config.yaml
num_hidden_layers: 9
hidden_size: 256
num_attention_heads: 4
num_key_value_heads: 4
head_dim: 64
intermediate_size: 896
vocab_size: 8192
hidden_act: "tanh_gelu"
norm: "layernorm"
norm_place: "pre"
norm_eps: 1e-06
positions: "learned"
qk_norm: false
attn_scale: 0.125
bias: "all"
tie_word_embeddings: true
parallel_block: false
init: "normal"
init_std_qkv: 0.034
init_std_o: 0.00802
init_std_up: 0.034
init_std_down: 0.00429
optimizer: "muon_variant"
learning_rate: 0.00997
lr_mult_o: 2.0
beta1: 0.95
lr_head: 0.00636
warmup_steps: 200
schedule: "wsd"
decay_fraction: 0.776
decay_shape: "linear"
final_lr_fraction: 0.05
batch_tokens: 65536
max_seq_len: 256
doc_mask: false
train_tokens: 539400000
max_steps: 8231
dataset: "wikipedia_en"
Each number is 500 + 40 x the weight over its row's rms, rounded and kept within 0 to 999. Layers, rows and columns count from 0. Numbers have three digits each. The size before them is the row's rms in percent of the matrix's.

# layer 4 MLP down (transposed), 896x256, rms 0.0837, rows 17-123, columns 0-63
097:488426538445524426495503451491552537478425496480519526538508527467551547470534501485485532528595573506532476437514519513459512476521429546578522521524568535525487576457521544431523485475512483
112:510450487496427512520546501439441406524517485499470516480509541522500514537545528504425510464502449419503476483519583487557469501548492463511518537500462528430429584487539504464450489453472567
098:497456528490522516520487522588493461419470461431570537469448511432550485458455543521512585557479503475531531487517524463453487514480487520494498498502490486432534519501522444461529466437616466
100:483506510500547472530491426521507495508536493526526517461501552535500523492531557473485474458542545505494461488497537450382452471491487518528513486501525534559545470481448485494523551444414441
093:566556504542514527483468530535510463533511441567486496506488458494390510540440542510471481492524474562435504508524485583454471474553557506537484522491535451525538493474476536528535537488524548
098:509495474559547571446493444482478560465518438465501510464464524436496553455547532436503570489452516513512547444483470488521531536533559456522447535476471574487476542595505543499498519484505498
099:492436463487482533581440563465451532489480545471521498413505416459547438508504498512469511491453497523508566512435545525496555485506470527536519540549531449490517504533521505504482579498493448
090:541485489545480464469466453487574450472455546553452514449475496408580550465521563420470526505508508468499489470545454471493519482529500472434506482531510489562487520480615546477499524606486468
111:553483466526500472480501488493512482456463538460422452467507585455522506568523478549508524561566456530488540529558499423454467433550506506490481581492535521512485521521509527513518540516530508
089:564566489483462466548478511461480465520464486563543480515496546468444513519533446461500491536485501464458530467491452497555486553536532479483546509545553492576535530587512496453524536455499511
089:502534447497482467526496544473458496526502438595458479539457550487442465485529499460491465537489544483450469496537559504454495473418539502522533495459511450526516529522517544488481523540511514
098:499530454512545499479597498463519439488501499508463519523551535456517539567494536498536470545444474444485488537482468441550538527491463526536556436521542443500482515450533525517480486537446491
094:497508405530450502552511458516511508461504515530434513562433513523530489523457529507423536471603478561532503489518526490496497520436479430446525459483480508464488481528597487531455551555520530
105:490506465486472478461570520549507514516484431477554469474466464489479497505495467450433488509467471515494523479500477548481495473423565540533455525510414465563452479531497508477444558531394547
099:495495509484429457470570508508500477520521582488517549594486462438457532521451437492501520526435482501526497507392452506503526450511523538524470558528551498548421462490533495496474601561467521
100:515510566503513504481484468512526486479552543456491499570480549531550473505434511548484453482552521539525520510513456520422493517517485483463499476465508401480446500564550522525487535528460492
096:470522552465575539534511483468511480514456506569479442533547451483571565506560436441520539489491557510511491505505424521495516489425530507434519529485461469571486499524551450518456500531487509
103:495525551504473522503473508496564486475507426541484463487477453540542500533538588418448499494440456545572499501487545500452501456458456496418451432546535510512484472481495491425487531511499491
104:418556510542477547488493400457478588575482516558476520462495437480564486571485453470496546558523547476541474570579455508487398476500526447569507523506533594535523434477476518475565478482488479
094:498515422497448585459511520482519439455498535484478497474520525548527409430526447486467458565535456454476524524511466487490461548572494497481477465508536500507495512508561456523479442521474565
105:502512524473474542504541503429477602493597489547438517529568559461532479509494473511489518557515509474564543463522451426504522524496502506554497527501544496445408537462526469549495493533512537
102:534492477536465577518430468541486473536497458529493521544537462473523522504539430448512476449545483530540495440446538611517459446544459502487463526413532542466473451462468470468548518526481461
092:545439452527431539454539517540497507472500534447470472562507505422480505492540573501539488555518540457597487527496450494542500471540476446555497452512501447487572507514448535571455514490475501
097:574552451496512484466550406421486497482474529543444466507551539486583473548520538477550476610499496504511473428489517530562572519552529474567532527502491582457537448449517532484523516466524404
109:495537464569497516482381468517493529455490518467551469475452454462445500512458527453499502493454506505500478536478371502432515524540454505478574554474500512533573471520480512554574496483466510
105:532531473504473518464487446502516482537524511577553504511545517511528429513458478472466554427554434432514504513512514467516463539486510496436438528519468536529512481512539517437439557538553564
095:482460497502474436460455504464525487514547530507569473570482533505508478463488539490471462487588459517468613510406490593472475486465510536457498429487473600492511456516514495525488511509544524
114:524463556473423482500584594510466520487463501482421498550473439568479503559476491461564521548552510578506492489445505472456533495483483507513453476500429456493484471480553480439448518450488559
087:479526546499539471511468531535474487500551501473465523482421497511464403525515502567455530493470528485576458544478521387515509538536533454512554522521460460434411539505444492427461454492430519
094:515484492519472496512518485469507524507538457512499531528389460539512483508533527427473477489498462523487529537468491456516502485562557461531494444447445494445494472471501525484539476597521528
083:503481466463537523528547484517506492517510531578519545401459521482563462477489507538535482538487537449497501507547506572554472542459553486494505528545484512478483484474502468502611503501583533
092:492484551546521507567488489472511556486512425586555445510473524547471467478419515472546535495591557485533511442507524494554507494458516441371513494528525476490479540508542472491460551523489521
100:494474516461479521526522485478459574491468425521481459469507548477443568466470517516527593538557523574498529496399512488526590511510486508476546483493535485488445491420517512464473477450461575
095:537534493499560435451510474460501420456561495501438463436495524502612481469457483478483503500555541576554478492465491550479569488474470445525496520385458457501486540463505472475523490493499579
109:501495485489521534491537495404504516489450491474501483459466510487456483586479493520463552457487501468482471517528508514460510516503545562465495512530535426539503452469437576487524500543547476
103:470475509509557444474512508519500529540478514445483476502515503466462450519558467446568497487531534482488401458521550584495564510479555471567468529494522554505448528534438526478472476512447489
123:482511563544503486573495458464429495498500514489525587445519415430464490508519480500490528475445514465512461552477535486476599467464542528557527462491495521527551502492515437475522524489553479
093:464527489552527527516578511548454522503571531472520480479516549544465519503535509534515518449442505542472533493463488468533544437564408438392563502485446453543585519466459473587554446549523525
100:485506524539514458519486543498470497540508576543491521513501425492415419452532454504488468572581482524531457571554506529528524487432494489472526520510424516478516503510503511468452473536554510
098:479485497522527482558526491482480568404461451481476514505503497556519454475478550469516511516505512485467570506475535490496440414444423478427529467492418443536487473500533540492411549521462572
086:483554419556539491560570416458507533513469488518517505476428558521507514434497503514489540450614489507533519534468491522546548564454585468472420493501485451561510482505586507472432499510486543
095:507524459490439496451565529502549525488524475529506464464546540525423501557474451503519573559461484517520452521518454491505482489524500544466446395535537512517389453529429484515509482482499473
102:413493528539558483539492490553489483516525531474485463492429479491498529434497467568487501538487493543548469556401548483478475551497478480471462472558531536523468542440519448504459536596563461
099:478486557502494482491571517451487518482464516504560527502501494522509475481456515430491456536500513474503585582456513493515492539416486486493457497515494521502457447534500627568515444535531567
103:517524540552480473489473552458527547478442476478551425510474502490493534522593453480480482459401508577537583497456521535526523486502421447456426462506480577543528546437434422500562423506555472
097:440504450605441507552522512522574473519572479468482500469487515447450495535490521437475495529568531523545460532524420515508511486483485475536512448444478482559445551468431555512482496494507521
091:429476517523509449577544445523531508488452511430536499509541507525498544469489474461482504485552469501488480515450591495463538478470507505500487536522604484469428526455567532421493505517526492
098:523538520550467470507554501531524526553502461494517468466440462503486497457435459425475458493489531546544493545553480566494521534367463541493480519521459562482559511514492418538480436428530455
123:579451508525534542489503561493561525544567555464475472470521438493500437482462480492511452547481504544472465570413512594487544478455528550456561472482472541467500446471487506565467622445533537
098:500464454605476518507485483563501522498419446507501469482542436530466490543515484503523446549518506508505458509497547502570450442512462522485520530490541563555530588484456524539526415490477498
098:460440599454526494505484465537527495505473516494484532547555580491523552511451486503476464480535493541525514501474529509388465433514456484516556466566555460460460540522477480562528570455428571
114:437467431474470442471522490500551535488479550431498534427526414532507532512500499534459508562457437506534573598465504528439436559486475540498445471515510461551484521493472499512505492493541462
096:492463493498509552503541546492544506499496482468483520460505502469434547519562494537453475455491444475420563458503533470501523531473643491530481499541471537526466521476477550401455458466567437
101:493470547476451549526544512441389463579527548433474483463512480446522491525481528518513502537479474466500529514535553491457471470566511482443520502486497496484504560501503447495469481525558510
103:597478531525505524527440444514430470531512527540484474471553527433510489433442520490495476462459501523546564473519504476393457457471494422473424477482494501444459431474496445529452525497447548
096:449501492502460510480473534498513488534585530513547543495513536579486613514467613461540460483511433508503507527478502625451525536493483505440508492524513479558480460469483521492478463449451530
105:496541518550472491512517534527488566575507512451532553521539482561496453476511487531565557406562528548549531541545596485469470521462506525492495507502460496450493553452491551491519478520511531
099:491467486498476512487563502462524480533429474474499475525547512488455510471515532497501495472472452407499478477535541469539565561644500487491466550485527526538514460524537510441464446471506468
087:516495558502566456503552507518497466479477448483430448445456533530530533500491542480543491494541478540496567515481509538463542484512492488451469473476553482493475443422491476487475499535524561
095:502535559525486537435507467535487451480470456504486511515492461518443524401544464455466479606533471532480507536535557494492498513457444465525522464474480534553518510474501491567543533537506505
102:566527506497533561529500503486481537485453523530474512510444469440479467514492439448522462481493519482555526487510456487464549431502480545518466495471469507523460552452489460480430551483485578
101:502561467426570568583512495463495481521536497478498488519580578498487459546485457489566516502475590435466458554475519541457363491460482514460513507457415513493555505435517494473434565507458540
093:530517489485461529517457546575516480427491477571529548476459569514517486468528564514484426481482525500534480517526464521429433507550461561508526556457455548495523511501488442535473563547504460
097:510512529473519476498476500464559463461495497398485442445489529482502532460520479479507512580494499464479554492510570484552537520552482472510538561451527559555553514466460620492522500466485446
091:549488463530599576510489428378582464489522514487538579520565562526503563487467567538442424458512499429549516456501470511519473499528472469553631483557525523551492485488546514525452495570496484
090:445484477492529480564531438477494468502411470494540562472494395539473475457544532480509537522566456452507604496509536551521519518488539494458542520451520507548522510497548487536445477450462448
116:497473587509510513561474524434467486569526519433497515480477531464488534510528497520479507500533551464530481531444506484529525484451490541582456520490533458481519478474477425528500463440451538
097:469515438473535529514488440518510495508463536442533428521548509501504541493502528472539475463521516447508477585426452480461496496453573443490515562536405493500505455447498455501476529540508475
101:490408466462546580454516526558484524556493586506497437487452537495440532526534547388623589463469455413524483448578488446432505468507441580501474502476428495426570509486468528491464445440508492
082:527475403524498542519517476487517572452436539519501559555461419449568546432458541526556507510444465407476451538519535440493494564472556526523539483525500517472532519393390508487522504475471452
094:517434571504445482526492489510588408530568428482494454470502537575530471574521522485520509501526539544526515475493534529430495491549498469453575510583505531481549529482484515557449529528416454
104:495491497521547544403435492462436504468515556553521501570510452532520476447465499329543481520524398494468499463450476472479489469440488496454461514488469545532499514526533538514487559457530534
094:512446496494495476509480492554462497586533476537458452459493517431547495457458543533527476432453470448563459423430486514486515490523475459516537486443516500497531417487502483507445464482450473
100:460518510477480452432496450528574504545468438558504517458476461473460501497478483533471450513501548468485492512528502487385468487513514420540503495407559467466517545513440553450566462462507518
109:435472468428530500489452455545467550526485447426526491478489455530493531546464460542527495585533518633482480517467477510501549480528524458482558513445519509511538507537410498478502479419500475
101:529465516497478491530364590580481510448542480503527516490524524520555435465463474584482498495475466504525495494507481525514473547551539469482438483485538450546514500501510473477489545514473483
112:541484505508539521526526455494537469509455508463461538463498544475511539538466520539491502502513451527545592461485510600476530455539539488559475498473428541478483503519521481543591458514501529
102:478510542540520449518458544489520466500467388493589507440538456503521447524504443500530518481526464467526600526576555516581494484492487468421594445462508480479547543522461516553502459508476470
098:464493486477478434550600491407449482491499505492455493589472512502544479506511446450467535483512564582460519446556500490498567536516567483497454537497510446510452435461490460476468566541504549
092:421551529541457482479537507590537572577508482465474433474466516504538491522425499497516496492538484436492513489502479502436564502554505462414454545472481534512505523508504550511499504465430412
107:509463512534513543493538494510526469544529461527486526492576458500504491499515547445436537566581541428493514474419495479487513479495494506472526516517479509437500517509425489503502444471586506
099:482490476519483508496436539514420410483545543531491504442455618466509436486528422525449523471533516529537523475487515519456454466548524526468448434527581506484477464533451553530508503583517471
098:428497464527549500550472487539585569460458475525526478458501527537490482517505468503497449428517550495557523538456513533485505490459529544504556482540499567549571479543642538468443435487496533
083:515492520530440497485433457465482468505531565563563463489508509446441481447502518509508508557528471490482475506531508508513530491518454560492532503494478474485492521507582481477518417518465529
092:503529522519462489435487555525463512461553468522490545515482562484428460472480523530461437539514511581414467522510500449505446549476495527494512490530477448493494558509382552470550529521469550
114:471515480441538376498559488461545459541483471505458501529452478544424462498474496443485540485530505582502529560473547547421447522505516495470513497467485479528503541516423542496428441516543579
094:507459519475522530473444556488500531466468503535484479568494542531563500538494527488531447445522470465488519537415537505508471478503484559489470464483520479482500502470570521493537540557449547
099:535460486470514473459492476529493514527455456480556441561505582574539488514552542450501465462544509483479448543483512515477510492567520499402464511527531518571512482551545468514487479483528457
076:550491451508533475531460528543423531510535498527591481490479489461471449502497474439569542500491526426602440523507513526448463600435563495486476451524524485527510535476579508568510510501448530
086:538471529491523489550525490515526501447475522455492419452435536485476505537420560502490519497507536477544518515488472454523528571511551659512477537490536522459502498570472473510518528483478499
100:504533425458470577412494489498598496498515531550594489522519517524451498501514509559425497520487479468561475525559608551482533578541509506521479554488515497465517492537469527477511432468505443
098:481447466534534471492451406470507523455480542515473519479509455482450473556527541503582452479461429425409577420518574465532494518596537399518516493520478535494484592507488481485534479504484507
094:517491508503545504525509471539489477469524479467408526516498423485523462458414495544473433480466507490470510533522493536498542533531580497477459511435546543527407529481495488468430516496461461
099:441462545449497479473493437491511467428524487497519523543487535530443523502500463467450494511481440512448431540481473522568502460494508521504518506443539517446526499494410466454500514525459500
099:478531530432569497502482493492528485484450561385495507455490495492458453460508522555480454474503441488477603517517527499433495530413458464479467515476570481471508522498646488461478535499580482
101:487570515437498479480487535499575505496526568473519492368486532525484491557514535474499461479532522560450519516466530503479585516419498551465500487529574488528464460524436463571495592513501494
106:436482559441475472468523432518466464454559496557525493527510515486499517514508430467551418570591511527420550427544574499512442490467480483564463508516551490466463518455417531529490518494498574
096:549578489511487465451516515465477512472464501515450449452469504594547591505480526464431499440503549462535492538433486517469483478511504437445410484519521497474559513466430506493379573559525499
089:505584492456480477421517454478499532507567492515558454473466574475556543487431550494484531488486476467532512510561508507454515554486492473468488468492462504544503425538575519450475464561515570
103:540505425479509500527518463523524498509490511510559510522458492503478440490531543473452533482449497491498498478484497562439474568473448444521475569504522505478451387461461459499482439596557435
092:512465501497454539569507519506473469534547515520497494502494457501456534586500504466482535591474450447541552555512466474488537516545533476429548495468479545510566533509526505580484510476502554
095:491553555464570517474579497513429498463611482492518499457416569457493480450528502509476505524480460568445453534482493521521457509557455510421505450521468483484465497466419527546467484409538493
084:455449483488554544528516511524515519508422457488507546501481506499523501511424558485533512550534468424536559502484478519497473488520554459536574485440481506554512509515485478566455494519467492
094:478490568516531496493522484501452532545544499589556502490467522449463485414526444488523408387499511469513554515526495485490504493580466490444488470526479460568475451546454496481553556505489526
093:515534462448487523464478486506440557456477533474513500479487505472491561473482537498510466494554540437427483480536438563511511467479447448581409449458533477607579492508511505480447522530551558
090:412583491532442478497555574492531466518488461470520476508484467428542514472382609473536564425483513515505504546512480516493439449518534441513493502424401566460519520524454487523510534530486584
103:456452507520447482498501491468492427542463489494413479463492495524500495489476493402484513494508526555573461505462462493409479535525506540430498491497524497543478510579662518473523567521443449
# layer 4 MLP up, 896x256, rms 0.146, rows 18-124, columns 0-63
110:499486480550424489488509619471472448467464594550453539514534451505478516506572500494432517460529574591501469534526518523457478452617541471449510514514404480536486515538446479512488560444523568
099:488457513509499484586512494462479553522506497517465578482510586476476479473518504493510502537497526478444411460500548499488477409458480499534538472524521518487574447561454493460482477465519447
095:440571524476500483494504519526530552493532473523499464482464502470420475474521423513507542528535562473510438453493537547498506477498473475478507561497533496441473485396514524438446521483561493
096:471470486563524518526535551491510484492510478474466504516457507512553470412510502506477512453525532474470541482493530526446548465499512494451487474507500516518452514461538472477472490452528556
099:538479515404544525491469540494424508533601467524487426461459503488495510441528536555441490436487485581412516490439492459454525521502537521525542523478526447438512538493575455490464487544508513
100:467498482517491480487550499551532447508501490538565510473440480483435524490560465438494470560511559511536460456521488500434519477464541558475461532480546499483486437490440463408605493459530519
088:522461526483491531496562467493545537497525515505518494490507489591482435475540432551565503556516527479509529522477502493419512486544465488457435458571435462416500450503522456491448457499448498
103:489510441518456477535479520480489486556515580501431462577483577453449467497559497488463501493527474453455483507474554620479488515469430471502571542466489495545522444551479483569524566533462512
094:472465546534468474455397539533463498534511489529543498485478460481443554526527440467472554523522433497424439480527539460578546511561541522398486401495530536499522466440456464532520593468466483
094:506456511431514520488504534522522514518492468494494516486530494520561587480543497522525460425461508402606489453554518462488525532477508484451482497503444530473427556467523503433463487495484495
098:507456482496492509446454505502496522511520459542569463571472381509477425481528473455498468517473427446492486540528601490519472548534511525485473477524458494471553494486478511513555490381478522
094:481479552546500450542489493498480474497409465485606538565519487522498551527558497464502512503493427537487457535488445434480488555466512494561597456483543544507520520514516468535536517484516443
104:543416508458530533534401483503515502459543481564459565538521449466536533557509479522577484543536503543511483507477426459541494499601589478528530440510572449426479544511531503505555474504520486
106:534540465486553469483475497458491507493486503563499517503445532498478492435556464529476478487451447451564450473497397410541527523461466528488560580460528540426458493467512511488499543445379566
096:546526496488465506538451510425498550466538431453464489574490545471517500523427507540526507331418523482488593534523501459498522522419507575506539502501454491435502498543522527520434518604456501
098:556499512517412538523469504545513595404564411479506529485490547447457508466573495553566518492512468471480575471511503493461503531601477529481547540458496496434461594506533432493566541573418511
111:500463512436474471549460478478428553489523512540447439516481506493529541445467514430537519456446441479557483457506445386461534496532460562479471471516439498540450526480416536491494458493467558
102:444456480544472550546537592492433402539506398581496527561568496457473429471510543478434490473444556547478540515440442533561554532464467448551518498504468491510481485473520451512538489517570501
097:499496561517528511473495422480477523541569456521515476529482556512513506529440456519464536522494458533472485454474465522461506541440473583568458577494509536455452486413433498460477534498486532
104:439413498492548485472458522456511531480497525446473526478528551461436565489513421485531476498436517557473529492526489476505517506514461535511494438475532491489465419493441457470426519511534536
103:520436544478462558560505472494463491558480487482510472536526487469503502445571514469496440494501484498504487483508568522503547480528419536617501486537474508414515561527500480503499494458492483
094:523525547480476583483542476452550484544550511479526509498507501445540555443456495479441490482468452519527485444513567485537479480569486498476512470473497502472485480471542494463496489517463438
101:431538482429506490509499498456491444449472553495506543473500477520486479491522500492483521466462499524460534486460514547517482500540444513505521515478455575567525499549590532529521441535529508
106:504545484552579565538429491457535433487502458520501495499464460487479520503518455518526506552476480493524505492510570452518510536509468512464551539489577491505470507482469470452612465514520489
106:439509531492515528471500463516565468551450489607540472517449552529457534490488505501476412554545459567499453477449506577475540483523492543422545537459520435426477418576531456508500442550499510
097:487561484483479494487522456412493496502502521472460551430508520524457581555484486459421463535420497489514538477497461521572540567467528526499498560526523434497542493453529465470475566510459448
108:525496585462451475500471496388450574474548535538459486496469531489503505526452469432575461553526530508523435464528483502548620452460439562434505498524416522538531436461481439475462482481490527
092:553532431509508490512566409466525523532469441515550479480469488458493424479434533539537465518466427483433472458488493523511510539477431445502481494439533461466489516494495488491438478504574459
096:461494434495558569543511517461545432530487499521473438487478511504527498530419484598508500498510538503500463546537479469534492478485526550575523527483501567520456526602596488488443442493506452
092:482571513525449458530472439508517567479507447486487491465541502483519520504533514458514470544495482543552481467500511455516543499554484465493477490446501469481526537517432535571519449541497455
090:549517467553558492501477533519468524484518495402481503516507450545566546502528424519486475414472524556498519587487466455442511483475458522562497525531464486487531368490533446537483506510549428
099:421520548540430546458460552451521491542486521476533478531454518486511468470513489500564492515432561531525445461593518501494476516443436489515538467554525429480523467473545511490487457456501464
098:456541559499502447446505583496442456485532532516545518527537473534512557511407522553511519491518517502518543511526516458437444494425474439540501501503436462472434506555504488507505539460511563
106:451487527490464464497513473478506529493482536507538456530490484454457607511529447464470457468537569482472532468549501485454471405479533507509540473458535434478488534520449556479487528538516546
102:450545510503457528450474498530539467442519433488480526499462537472426473457488540484474440525534443539484496451522585562511447489538452475541499420555544487510484528507523562435468432457482482
100:527494517491466484484473490500538491526467504511493547502493528487499528556502460565542471525586490550557520459494409472505471449433455540481444466517506463515475563581595503496468505391424542
093:519398492556512520480578492447583450517467457433515463471512520524495526488480551504481528436407528493555480565522510460418426519475530526570518454488485485536520387573465459458507508503474489
100:547542563497484454566469523518527464455504520508473561511557499539567538451550434470484517586540467524455521444445552490546483513556504477514455441478522496539483544485417563469509545462587516
095:519551543486467511449512443501564470587485519491516489459471443441518506475458452570503496454460497402429510515502446569447445524477513569556466546524455576504543420483456501535554516476558523
093:511437493429554505515429492530578530487518514486486513524471483505465513534482559517490478502406440459529449433538485391526476524549473462536563455464588531523471558551515459568529511455479485
097:522519478495470516540463514487495496598483532477509494485561523514465502442489555507454537514509525526596494432546483512465463453462485547527447465542431521427620523492561443454430507500516530
103:484481530488511492552568503494473545484420538540534478578509482419482473457462493515524496431467589513534426511520505478492558499481418442493471533524528436569585533527440418474472556504509429
100:503553530510483442450509582540525530436506458540465505486517543505519522510523525524493520479438430484475540437458515474536446418548425460556558521469486467519535545524512532568510459517443474
105:475483445558457506474462517558502451523527494548501341525446445451498549556495499544444517504455476571453484496521478513513492434511493557478540455487487549484542432477542456469509493474465620
097:541484544482531506494467499536467421487433498547496516556524500543488512479514513615472577448443555558479465486561503537549544428528547565478508487476545530482498489485505552573530425436505513
085:527573479473474473484452505513471486476541558509522530494470434501517536565524538520562482458502497481520469462471395476586452519524567474476495448506461481472534464484526468476518540579463512
096:477440421444569508449509529543464499517532511465479532570484536433495565445475535508470512501507469482485484489436577479527472417558397530559571537455565507561503494561512535494450453462507580
107:567519529576590566487496548460467516500542532454439546399490528455473473503417447504532457465475556475460561498462459536564546517520524539512519492445472509488492503430474535479454510535470514
100:491546531404529444485513500464520564471570462537413520508456450528430473543536462473489508481445526573528485542478451520479551545470514550483519523475498510487452516455438514471461582543530479
103:534501478478531471479487524503492564508464489542505430459560520426452599484525513458490449493554586557508435481428518493525417472505513460389506584525530541482503465470516506501500593424551500
103:519543451484529469466503554492538555405484451444478531456479441466516481470553461465457487546489427479488517515472508526495582558490502522515529463500488533498559512499498446447462537500532432
099:499503504542511510482527503435550562497506515452460481483506503443464549531479536513496495403513482435466485520559406552467466489523547491503494388501545531517478522515536454441550434413523498
100:515495468496519547506443546540562507486494538585422505467452481479453514540507508511556489471466518480597495528523427429493484504459541497518497473593464462479500491510512448442500442563425498
108:517498535593519501513429477524463419521502517467458488424520523416494509431471468476435456459528459595463498476513475470533451492586495470486482548511508557445443469495528478494436487526504482
098:523506481457461431488534561533523476491501488507475450475535508446471513549526520621533479519483488551450485483518501509579510479489435458474573479500536472529467504424459518436515550437543580
102:543429523453509559536523612512485488530570570517510489482506536494463515543453510507486527490462506475495453457501444469486549519528557528491451491512528553523513449497501499560442484485514539
101:446486463538536558470484545463524430519520524489519540555536498481489504473473550539548512418499515525545480485510482468484484504506521505637502494532490508513510498426444453552533495516476465
099:471524457500418564506492525476484511518454532541477462502519533453513500449540444514501496562491457470490501491570498487434552542434543557544521492483523532518518487511534545555473479497482531
096:515497552471495567419492454404447460526494465502539459435491501464569468506510514529540539595518577540491488494499518494520470538466523399566537526553474435557463526420459482525569511465536478
096:532506527464484524557480454507540455609540505509501480511531542466491569495509470495494430408438511473496531440597543534552463527476414540583524518536471530509484488429463512498464429499484466
100:443481398488535466522473496404541527509509510397533500496531518543554481499452494571468524436530429601515522522512497467508505446496446497543559461485456456534517483452564512513499547467501550
096:462448540476532512553488516495546522539462488504537474526490430439481495467468445538537516491490540516504475537519497517482483516376495522508569411574498480518484459502476410490470497490512549
098:546470501486463484446498511477503520514482476455537528530469524520518449460430447486491479470475532454476473511441486521483419497487478385517458448536495469511415544498435421523528474499491528
092:464461529538467459459572502561493559543455498488524517371459497503497491473524472467496504447516468491434450502487517527560545491505470511459535499485490473547507447532456469409506495439502492
097:490505526487445610415556551511503528521520526461447484418525529491580567551497537509518542420467581519494470492482451534525553501490508462464454499566488509518524437540440462487459531478502583
115:533466516482463533555485499499534510417538457469482462475454481519473499466433482490467570459483514527417460529520444428526534566534438485485472454443475502505453396581488419437480530454537563
098:508562469536514397524515497414510583510481489545515437465544511497397443463458523465425489497458496569491459513605545480512447468549522516552486537535497433473481513556478506595506495490493581
100:486536478398518450379472483499496468513510508462497429543526503502441471520502483550503489444477445533446532472531476572450529523549473546546470458517447507460552556520465460551539527472459434
091:535507418541460502498544495468488448488482499458409477486454473567494428510520479498480481522554511471453536435481485417508443476450444543456480534431569520568511600532600462498522483554511480
097:556459518500536489530504493558556535489468468522503550537487425527479460475460449486485492456473449453486492466556543462468492506524435492455520426540519503484542502518431447479513453456467568
101:583523436430493501549483528518538491502534479497494506556538500493458511476533450514429495466453451525523502514491592405533494555555475489430484448503468501456499496479522417502514436501520549
102:584535513473487576590491521450570466491541477467456493538513459534495490487553514556426513561527539474424489476483500473531445501396464525467541540512492516504528492467469504499508475522523504
100:486497499449485520495520497494450550452459506523503495550449500557507501452520478462528476519469437497467398542552446468476534469503567501501547456423444507444497474487546503540638552471526464
108:425450438423446570502471523450511441530505516519490531519512462462513502503514523472480471496511504522539569525501505537472502402525402516533569517467539491501538513516567496556458506500514503
099:561502511475500498489451544482454497530534468474536495556484539493413550549522466505531521552507503520469503496487550458531528458515483466553479449483504471533543484552460524441468489517483527
104:533551477398558501481588474506492536508452470507441476412498505463542503545534504541547519561506468552580548593497541444520466455520489497472448501480553542483489534470518472544490491539470456
098:526530428485539580452524472504548529539482502498449486486455490508497500477474575508469464549514462492462493496505488493418529406569472557563471500477425520482601426453492481447514475610461482
101:546485506460454559484502509491520467580592475604486531524467524511461533534519441530423529520527573484515573490522473509437544477476471517487534525460482487509528570437496519499564494484541536
098:495650524528506473525498461470484564485507484508458497534522504507484496484627505528439496458544407460477447514450453467457509530470550548486501450521461564525451525487472514564467507428447476
104:505508505472533475524500521499607531575492418511520440504507568493518418527545476497471538478409542530526488464439454557464476525518436571521609502455516477483495560545505521448504478474489518
101:472548431489488470580463542501450519489483449511461442495502487487537546499513494549500498559462515496490460512529444463480472535555446501489485464436512476561539526452462534495567521487462535
096:569508457546438455440479461477522484458558446554536478468477523576529460492519514555550512518474511510496430485489501546507543461494463527480464513451407471479479498476547507477518449460528550
082:472507519465500477571504497501573447507503478490494518509509552525472533524502497502456497583484493484522495460551470466487466529466481490508444457503490556468544501457578502560512536497524518
096:500450458517473482467565513560508531488511503466498451542513446572469547478558536433558480435563542531447583419524463470549440443547523542482473449500387583480407458492445572572502500459490481
110:478499560502517431516526493533464443510432482456477491430463486535392483454532503513577543534515445535532623474429475525501386544538481485570527444493458515501509503561489502458484472462493581
096:469505475493563537489544505493541539479446516399560514519491502446435506497498424441509448519523548500524503487525454507455526531472493450477483469530532449524497545499494508439480466435471490
100:481549503451495504542545466460483539521493564388517513454527574470467438480513525459492492450550483504438465594504428514554562510476524487531472435464492472483611474536499445413547426470437476
090:513442498470526524444527521465501496517544524600537557489485447462517539545557497527497463487530528521540481412461542459382559453522466559495452537503536492492546428518536495525471522437536494
093:514513483543495519508449512487487574532543469512456525459470495542519550505492498488594497427515451472562509468552550460532535492495469507562552504523487526446522558464468505422485432541533514
099:516519493488489481526456493550502462566490533503503473490506535483506499545473538481449490519423562557503473515510566517509527497459415509438509552536395482509452435526458471566473512546491506
101:543442459498554490469549535489468566497418466514437513523503543455601529506532448515437489489510484484466467479509535435552498494494468529547480588566482507509452508564371531499557492517482510
090:506538485522500487525438501550477454519465447498493495480466464464464530490546571496518499521500471547407430475456441536532509459533490468516640424469491474444524511468442475400556517448496499
100:489486514482468498556492393492543541530510489516574496496514519545476432520488467455477502512524540423403463535499513479539519449514439437511510470495515500471474531491493512496519494482464453
097:548411479502502485471560522476506530483478479487488500551501498532546489505573451462491506473466500513546470527462445523493532569553515529542542494562487476417566437479462432448512544425491457
098:557531514423460488480552494507481425565528501537462527517538506523429472446498429467463529538547446527457467566534537433460493548479428549523491489505582565470515504524490492475564427451522486
100:513561573536507500404506591505484495437514508509523503455489476498517538483490515485497552492508496535443513476467566470457460442502519503572512439457567519512555572507465451541563550565522528
100:484503556528515436476527449500559548497481460420513479446579463517487531531473554525576547569475456517523458470479559470528479479457445468479546518452479519476493511469541499481572518462456512
091:452487494562525552515469503480484444582584529575509519474386505473525493478525508511525538439456520557510444519493549563538489510481448491441510468524479428509459460472499419557563468543505464
105:466517545443476485394526528534488520515474511543494550474440504495436527443479465511527467551481460450496449569521472497570477407486469540543517496493434438484463386461483463494535502528486587
101:532574508429465448511496518556539478546517463490503573511540509499560547472492536480469433442500573490493479441486502519465500468517447486543494502534482487514491502500505486452458488499466507
096:491501494484491453469502472466487521481477588535477550469476453509515471500519438527511494474499483535504498501469526558487514561548456471542540612486496488432487499445545547532450491474536537
089:602514549565502478499460501521521543518513454477373502486524456491506501473596555492493499543514543576477452531480439567504518428542554555458442542510571524532472523445443478511452488487442463
095:494525455466544485434437552402487453481475530518476493505512458437474471516514497576473613434467479522483478514515529506631473568517550545521433505488462469479540437505493525445510477534472513
098:488537538385442476521488549504466505485492503529544485440443545460522482489507463452511433496548505463549565542591473472459435461478530519515510468497482530466598540521523458468504449512526501
096:495568492462517473437490459481399530525447486535598531444444515487519515505561562493477497455528426468489511523553508464455540509600442494522440439476478589487480463491480494503559462559510524
117:425529467512487489531484560419477544463504497478495469464517559498512522449450522416627543428488491542533492459482518461439608436549535507544456503516493493520502494473552463481446499467521500
100:495434484488513535511534511471456454516469482532505432482388485484518545504482470483560412461566534483425462448485529469489533474503520501505508496486531544421570455533505494491597528439485515